config.yaml
num_hidden_layers: 12
hidden_size: 192
num_attention_heads: 6
num_key_value_heads: 6
head_dim: 32
intermediate_size: 1024
vocab_size: 8192
hidden_act: "swiglu"
norm: "rmsnorm"
norm_place: "out"
norm_eps: 1e-05
positions: "rope"
rope_theta: 10000.0
rope_fraction: 1.0
qk_norm: true
attn_scale: 0.177
bias: "none"
tie_word_embeddings: false
parallel_block: false
init: "orth"
init_std_qkv: 0.0467
init_std_o: 0.058
init_std_up: 0.0668
init_std_down: 0.0668
optimizer: "soap_variant"
learning_rate: 0.0105
weight_decay: 0.0
lr_head: 0.00689
warmup_steps: 41
schedule: "wsd"
decay_fraction: 1.0
decay_shape: "linear"
final_lr_fraction: 0.05
batch_tokens: 65536
max_seq_len: 512
doc_mask: true
train_tokens: 356700000
max_steps: 5443
dataset: "wikipedia_en"
Each number is 128 + 24 x the weight over its row's rms, rounded and kept within 0 to 255. Layers, rows and columns count from 0. Numbers have three digits each. The size before them is the row's rms in percent of the matrix's.

# layer 5 MLP gate, 1024x192, rms 0.0649, rows 159-192, columns 0-63
093:125158146099114174116106087126070118123094146146137095121143140123116112113107142087139127098149160141152145135163134071093107121107120143134137135151138174094093129153143136113093183156133113
105:144128106140129107115095130134150148096139132139138081135144130126117138142177120117121110075077123108108119155140132135127161133100100144145145104151110123153158184105158086147112141137162135
113:157127076136115153161133134120104146135116129133150112145158076134085135148166115122131130127115139137159136128119152147140092154133093142125142118102128101177149141104126085135150131080151129
095:121107156116119151148090111131161151095095117139124116093140170095130146111157111049117127145180182132072126119131142152120109140203128078165156119121119158152133113107128135172115139107162155
109:103155119153134137150132119111144161124134133120127151170124147140149131177128141124121110163134110162130130187103095115148117131128176171119133106127169155131119165122088110184125125140127146
110:108088098142143137138123079167147145130122159133114127130132137171105101149172063116111121158105108181106152103113116120116136126106150146161122102127117130111119155147111174094133122146106147
109:110099098131159089096097121140133137123158130124135140110121151114164097136145172117137140106142118146099086145132138104091114130146135125133162099104108131097110085130105151121121139080173126
107:112116167160186136134138121134152126114151136112129070133129102117166132147116105136091145148106133112112135098113143173115156067146098156108112151145135156117104150114119143096134166120081133
092:124162121138085148182150114103124127095085161104139160137123103132110123152120126130144120093128104099083143079148148101191141154121106123171122105098134089147153128135145123095142134127158145
097:120143089097143068120101126106138095134135159157145104116161139117149124129127156142105149148127130145140150137126173122107127085091105173114146115131097135124125112118094094161135161107117118
105:111150136160140134117124075087114131095181107105123105119108157136125152133100128116149118118105140117119148088138108162118159141128109136126144129175115049074151119159154147060141116117096109
100:128123133096190148138121105114125138140080133131105086157123121181080141128108114118096138111116177149103117160127108156121125149127124103134141111130120084150089146130148099127112104095097108
107:161126124146127143165108111159142162116100140124154126168163119144169146125116171130096139137119117125144087125128144129136152063116147159135154152189080127116138124099142136150147113076136160
092:161139123089155117076180089171131084116103082104147106124130090154118120141152147127112085117148136117125122145079139080122105148124100158156124148137157110140197157126098130161154138153151090
096:100120124162110125119175040183115151124139145115125138146111133123117149141156089097117117149162140151098093094134128136099123129168152143153129107101121130119080140152097154122161160132111111
098:099159120109069158169144137113108138138124106108141113096127168085115139143114162180101131097121136128110100075154155106105176122097134129155135118080128126109132120143159116129136073129142146
096:102112137129150165138139115145133155160119105156103133107138164124103104143097144137142133143164166135124088133098112134129131138152080142109095145142173172142206114086118126078160141138138114
092:157102126086120159105160133130135120137091119089150106060152119126104153141155135148096137149161131087141136164119134113104129163149158101130084108127119093106087126101121077117148157107091119
101:143123089090138102084125175072106153155165153107149087119111131142171131128163140095096193144158110153165096120114088124119108122114138116167114130164098084122090167114122112143114119131109060
090:134106127151157100138123128067108087130139139116151118122137120105129105194112133121098131140113121112114138104108144108128155136135123101085094127103088150113123108142163151119122116103149137
104:148134110116145141149168119116121146123134115166130129117123141158122143124105143112126147145160133167186190173095139131139168131136103136138145125116141120122113120166116125107139113147133161
105:085130115110148141163183119156146144142161135130151142149137164141114117140136116098105155142098138129143116115109154107149097086130113159147111130199137111147128148102144098146136108108113125
103:145141131139160147103055115097131133128154104170125159146133170115130121146125157114083141121143146129095115066131137121114133142131146119156125117141094144179169151118117095110102138134131125
101:094138115115104105151119109161142106159136145101144108118132104120129096145085105114139154131139113130100147125111139109136135127170144112150155150131148133171149190130107116071162179166156151
105:139098090128127120154161147153104143091138128116117116142089097176144142111152125131105146128096121163120161134140124146155166130087110117161106135123165130134147169119136104155110101104153141
100:121154121105130112141097132112134134099152159131111124133099127152154170133177129136136104102155130111114103160132137099096122087154107129137142157114088156100115130109126149158107153127119101
096:163189160120122124092149112133135142113113119149103144140153111111119124127125183117099129091117141136131106119138152087126129127090099120102173101126159155127175114076124130124115139094130143
104:120161116095147116124152082149153142125128051147134121141135162201131100163144089120139108117128145125156124161149126111135138160120105115126127133109174143142139121147147119106138112107140125
100:103106078133161114135147140136143134092157098121163123173113127136116114117185138169107074162076076143174110123130131101116121164136104121142137103094167113127132189122120169146137155117083107
096:144104107110150124136126149135119112171145150117132124120116147094139103143131115122138121136089182171167141123124118083122123153119043132126128111088057116136120155123130141111122096129118123
099:150116115133129147127118106167105124156135101131121133139142117135140109149178127139127125197102100125164134121095134142150130127106177135057158182135108109129167137107116151117117135155155151
096:114133107090091099147098166150139123137106126122165158175122104117140155131159148149108151152150150126130128139178112129111107161111136156109141122121099107157094111097109121131084125108173107
108:083114122180131151137092121154118120127110148119100093076096155111120126129151137165122101145161129155141158083119121174134162136170089097100152058094103118146145122115108135078121135124143130
094:112143114125138153187155159134134098159098075132104100181139108127141100118106114082154121097141141074147158153120123122112100134108148144041126159142096116121123122148105128152113180123118143
# layer 5 MLP up, 1024x192, rms 0.0686, rows 159-191, columns 0-63
095:121099095118141135153164149135121120131161126116129148140177154173154122122132105140150104110099152115118112093153130162135149149120134155081106126075129117155086078122133115160135169147140095
100:113104100167112153182118121108140152100143137121141145116127129150110094114144158108135118064156161161127145120131119106149128095161124157111118111099096121132093175123134179174122130085107109
107:138153129155109114097151082142136155092142165130114122147128134181115136103139117143122151072081124102095116161106119147156127118116115068134139127121142145113152145131130121147100140168090131
095:195122143127120132110139121119150114068121115144144142181156144121092140148119096103162139116137074107118152143102121081131156111118078154136158108129141116135129124114120092143130147135131087
107:116134177108128121146151140170137088126136173131132108118125136121156105101099141131119097148137155117089102134123151124102125119142127098098160172130128100095163122139123084115123110118125153
111:148125108122107115127110143113116122150119117096132099081119106135134132090159101112146132110137153073109170114135111119111141110127153157184119161147054092130161092117095134086143128140124109
116:145103131150164132124134132183143108113171147098152184111098150164148154101148155163120107100167105134129089149112136101116106136116120139100119128154146132089135117163127121162122099145104138
103:114126129158130122121159126132151119131125107089146127162118148143124148131107110127152107108117176137103101105118142156115118139124076168110135150126134134112123155167161165118150112137138069
096:110136155151139132141112102140119133188137148140153121113140105124140117149133139122144091162151138130142109164133125134145125107136163152120160101123131121109140075081084162132105114090115120
099:116120169153149157120174131104124133119114125153127121167161119109147144152158083110128136123148161118185136123139096124102124156113160144102094073133142134153126115127155095120104153114129193
099:145120096131134133136122129159117131141126096138133110106109126144147132076123164189139142130163134125122116157172132105143110149138117115152140121127136167119143139135123138137073143107125148
093:156145179117142121167128115127100137137129115130146100128124126125118086188124136095143105105140152113105121140166113118122124157162139122141122127157135078167115157120128108086113160072131115
107:127098157084124132132108131153118135078128108136098159092112121136124109184133120127129086108157119131114098135122126086106115108127122084119087123081130107121143108148091062092136094139122121
100:138120139142149127150153121055125156129122113145179145165153111134133078126116090111149135167114130126158139136145137132155128170113128120148151119118141116103112148108157129120114130139112095
099:159135136155117110158126120135114140103108145135125121171176134168116111104114110131136124109097134150105125138113131123145151115100128149112135161083124128120159141095157117163128106103194082
096:089129088110142173107139119128105144118134124106111193144124139123082114104176121148131113107082180134146166153112145135153149133129103117110133194097104170117139138115088154165138142090098132
100:122122146144131094104121191146097129125099111106115150110144074153125151149145133142150145094153153150168123154112100118155136137100150134089154154159125132141155131172098077052101138120157167
093:121071166104101174133127117105110162106115140146139142179148092134153140128158113096172159145147139096148144172115144093141169143151086087127084162120135185129105095103110108123109149142136144
105:129128112071151160095155140133123118148135125120114150126117131131200093102154132094132156169134177141143123138164093156159162095143142137132114119130111112131153108079117115165124109115140115
095:096148125128090109131110131158135121149169110078134127137128145147147106129112153131145144123117134136121153126155094125131118103106053127167151159108136130133138166126083113141169156166115137
101:150142122111151162132104113157097112119137108105169103165129121131188092111106093113132091134127078107111129122155112084158098121144146113140113138141093087163089075102113151104111137095154112
107:153131117136093107111101085160064133146137153153084121113121153143167156128125104123081169131173143126108088117206109134111117105160137127159142128114123130116123105122134140114197162134133134
108:152117137133126147127147118109101116215126152124159117129165118111140132129177170145159097113144132117102132094127164143107119127153114139177114128146149096132165148074106165137183116142116099
101:124127127126106074133089098135128122107119125179096115115169122154130128114175109160116154109128126193126125132120123092149143113147127131164160112135135163125100139147131111113126161156090173
100:084134136175128095137105138149143135187100166152133107124130124144109134096113080148136128116158168138156151142123173131103145134119106099126112142073114131159135123138174128132097155131104095
101:120140155134154097137105128121113167125133074188136141084124146134073155164136118087119131175151170111110144143142140139133127083130142109120140097100104114118098098118125124101158116114149122
099:141077178133131138130160105133121112154092142159136149151136110151144129122076106095112138083125122169145120133137167120108147129098126166127131104141114159138100153139146091104113125150124174
102:172064113145131091102124119126138150090091148155151163120123148164166139123152104097155128123088132154113122120114137139086161105151118144136174125098135168112160144115137123149161153076110152
098:105136123143147150114126154143094143111135151144132138114123120093148138093172130131130163135156068161112143130151099105059116103116151133165129078141134157107153104145114098132154175112122117
094:128116160129096104122094120137115122148146126154120129131146093131092166125156106153136139110139101101138159172162142172122115129145166138186111063088100131148100143165136137150174142122167169
094:087116122093081093147121123128121146107121109128060122169106132153110122130145111141145128118132145143132112140132111125132118160118125154119186102101148138114123126152089082130095140133087132
095:108111123155125149085116107119129093088119084123139150123130127125137077114116140122157135127111107107127154103132117126128133099171139085127090110134141144122135136144114091134178141128094106
096:138103132141144104146140107171116115163113140094131134125147100105130166147120150100113111163128161144088124110112163192129096127107078164096128072084099124128137144130172131150106149104137068
# layer 5 MLP down (transposed), 1024x192, rms 0.0668, rows 159-191, columns 0-63
093:140123150149151116150142136147130127070148116153155172158124142120142163089141106164135149133124140118098148152139150123102068100106124151116160116176089164111103110099125157082087146108161150
104:134150128132144140148152177124129114125150125145127108126139127147123126108136091114191127150117143127156106102143111148103119113142111148110077081148107093104108095166070115146102129148173146
095:133151175137140142184097143116142121094061106160154117158134116114122095152118148168144128113132123144086105121124154137118146133126144105099114126126162112158099106101120088103170103126102112
096:140134107180132138156166115149151146176121157126078151138111117112170125115136102139124149110121117094122105157107131166126168126135090128147083134141181104140129113145090120149133119149151129
096:117158201151128154080142128067124140100121121152176121131112146150127114158139117160111179121138121109112107171092132117141129156109127132137139145125147113085161129133137138152126108134103110
112:124125166149100093121107111088122131118146138107119127143154094117123117139112176122117156139110137125137132134164112095115119150122110145109111136157132118147183074144113131120143133115098094
107:148134093132142082129115119125188133116151136149119082102109123120141105087128120137147176146164110157143102101142104102127077164135102162146117132135120128118146103142091149105110096119118135
107:113132117128163114138108094121117165156076161117134132160129214134111171134139129166111114122155120110112128100138156143140159109121133114111125142096125119150112139112128134078141107137134086
099:105118187090097134112107127135098145123144154088111112077104163127121093134164101132104128133120119129117086131121129132127104141078121137129133121116143130170192141121155151125153099168132156
098:100116157113140173168132100165145146105130113165143162153166133107131094112161114107152104103154114120139132116128132129105090168108065084154148127090117122111135088122172144130162178104135128
095:103139149148086109136105150143132137091186138111143144093169120142153154109125126106089147130122093139120136091144135144121151112185117154143107118153115140179106110139160145185192087131127107
095:121165111153111122139145142148108136132154062114091122118107118131159100129096142122099148124100115152171139101134100135124145128162134151136129114109148134177131133112099101152127112148172146
102:082095100165137144118123094146125138100081115122165136156107115125151103111118110155097124134105108124128156131164087129110140095125132170094146142084111148134097147106121117146120105109083161
099:063147110135129129142121089108089142156124136106122127140174095123165138150138115139123134163130121150093141160133086148115093154159170121153169121137130140162099127135139107111129121101111108
101:158090106119140123100100142139107109133105119098079121141211127138201142132133156104095113140124097140090166119150145122141172135122126090142138117089108128080143138091119095099075122128151104
099:095112135116103113140181168129130144101128128126116156153116134183151121118141164168131159129079127121155104107183159080148123156178137159127118126129140163128096123155129129105126145106127125
099:129118131141129152121126126142181092137120148114114098149147125166109122152121070077172140136124137086147128159136115131109174106129129141105122116098119080148122103106088150133154115094122084
097:132108113131128119092116163138115163108185137145099125149135115133131139149136116080110134125164124136160178103096137092116106135103113145120141133097144129135158121155139126123093070087163114
109:121132113088080101132116197134050124136176128153143084144109107125159132161141078130123111090130135117146134107134126159110097120093123156088138125137109130128180151109117114145158134179123154
094:121064146115111104145170086174108106141119107166113118137175096138139117134152115143099143098136130124131132108140134174125161165129137160104127119110130093156132120141122147120144130090121096
101:122152148147099110129138142156099159133099123129127131080164128122183125137100171113156128096142154113094121141098118146117133103147105171141138119168155134124149136101109153162127094092151134
105:121158111174157122112089089131201137153121129110138113158112120142149146153112108142121121088151100159132118090169158106135112125135116113134132142128105146135133135128116145100091135146107128
103:135145085126122106130110120137126138153138135139088121121096134134093129140139168205145123137092114091136119080126131155161138140130123107113137113121117124142122109125134112131132117149107150
098:135138091112080123144123092136112119101122119177135110121127106134150175112095121143132102142148099082112106121135160112129122139214108100128163117133092160111150109145113119088149124123108149
094:089114134118123153118174116133132135140101156162145125143118161124117113121135132092144123145115115113076128103115154113124142151110121167089162145115126135147132122120118120130148087152173141
098:127163109121105127110156119128110169100094109107130157154134162125152122074089161108112130128095112150152114144129133106147095143116138107153100144109112132089104153094121097114134146108138121
101:123134118140146150137135129121148154129144117191104141119141106131192125168126152126093144093168099138104096129101099147152125172084121125113145129141110122125115133094130124122125087147157138
100:147165124120114140158101160153108138135140094112120128168099127116120136066143168091154164127122111097158126085105114137122109128136114161098103126152108139109146123140113129121068179123117130
100:120133135132123142136120118117175118164151153128113135126183137127167174105135180166168133159087134163095133178161132094167137104130126159163126156124090122145130105134164130096127139186127178
103:107105170102160133107104133102122121144109133144141140159117078110096146119160125120133121129142189147144153212117061137114115117104168128161139104130134113135066149159112135125103136134145115
093:146140111143138109136139097165105158136127087134151124183125109093114160067151117126128126140122119106105155111115151134089111090114130128166108150117150150162164105151147122155166093151120120
098:125168159101132122130117156114162091163095132115122167137130114125119122131108136122126114108145126166163115136152114139173160151153170153135115124100152147124119147117150112095062111140093117
102:153113138127076107147156149095164132154145150152143098141135109107129146091157125122142098138143102132115156149091141187113149135163134139083123141123115132125127097137114152173148164174129107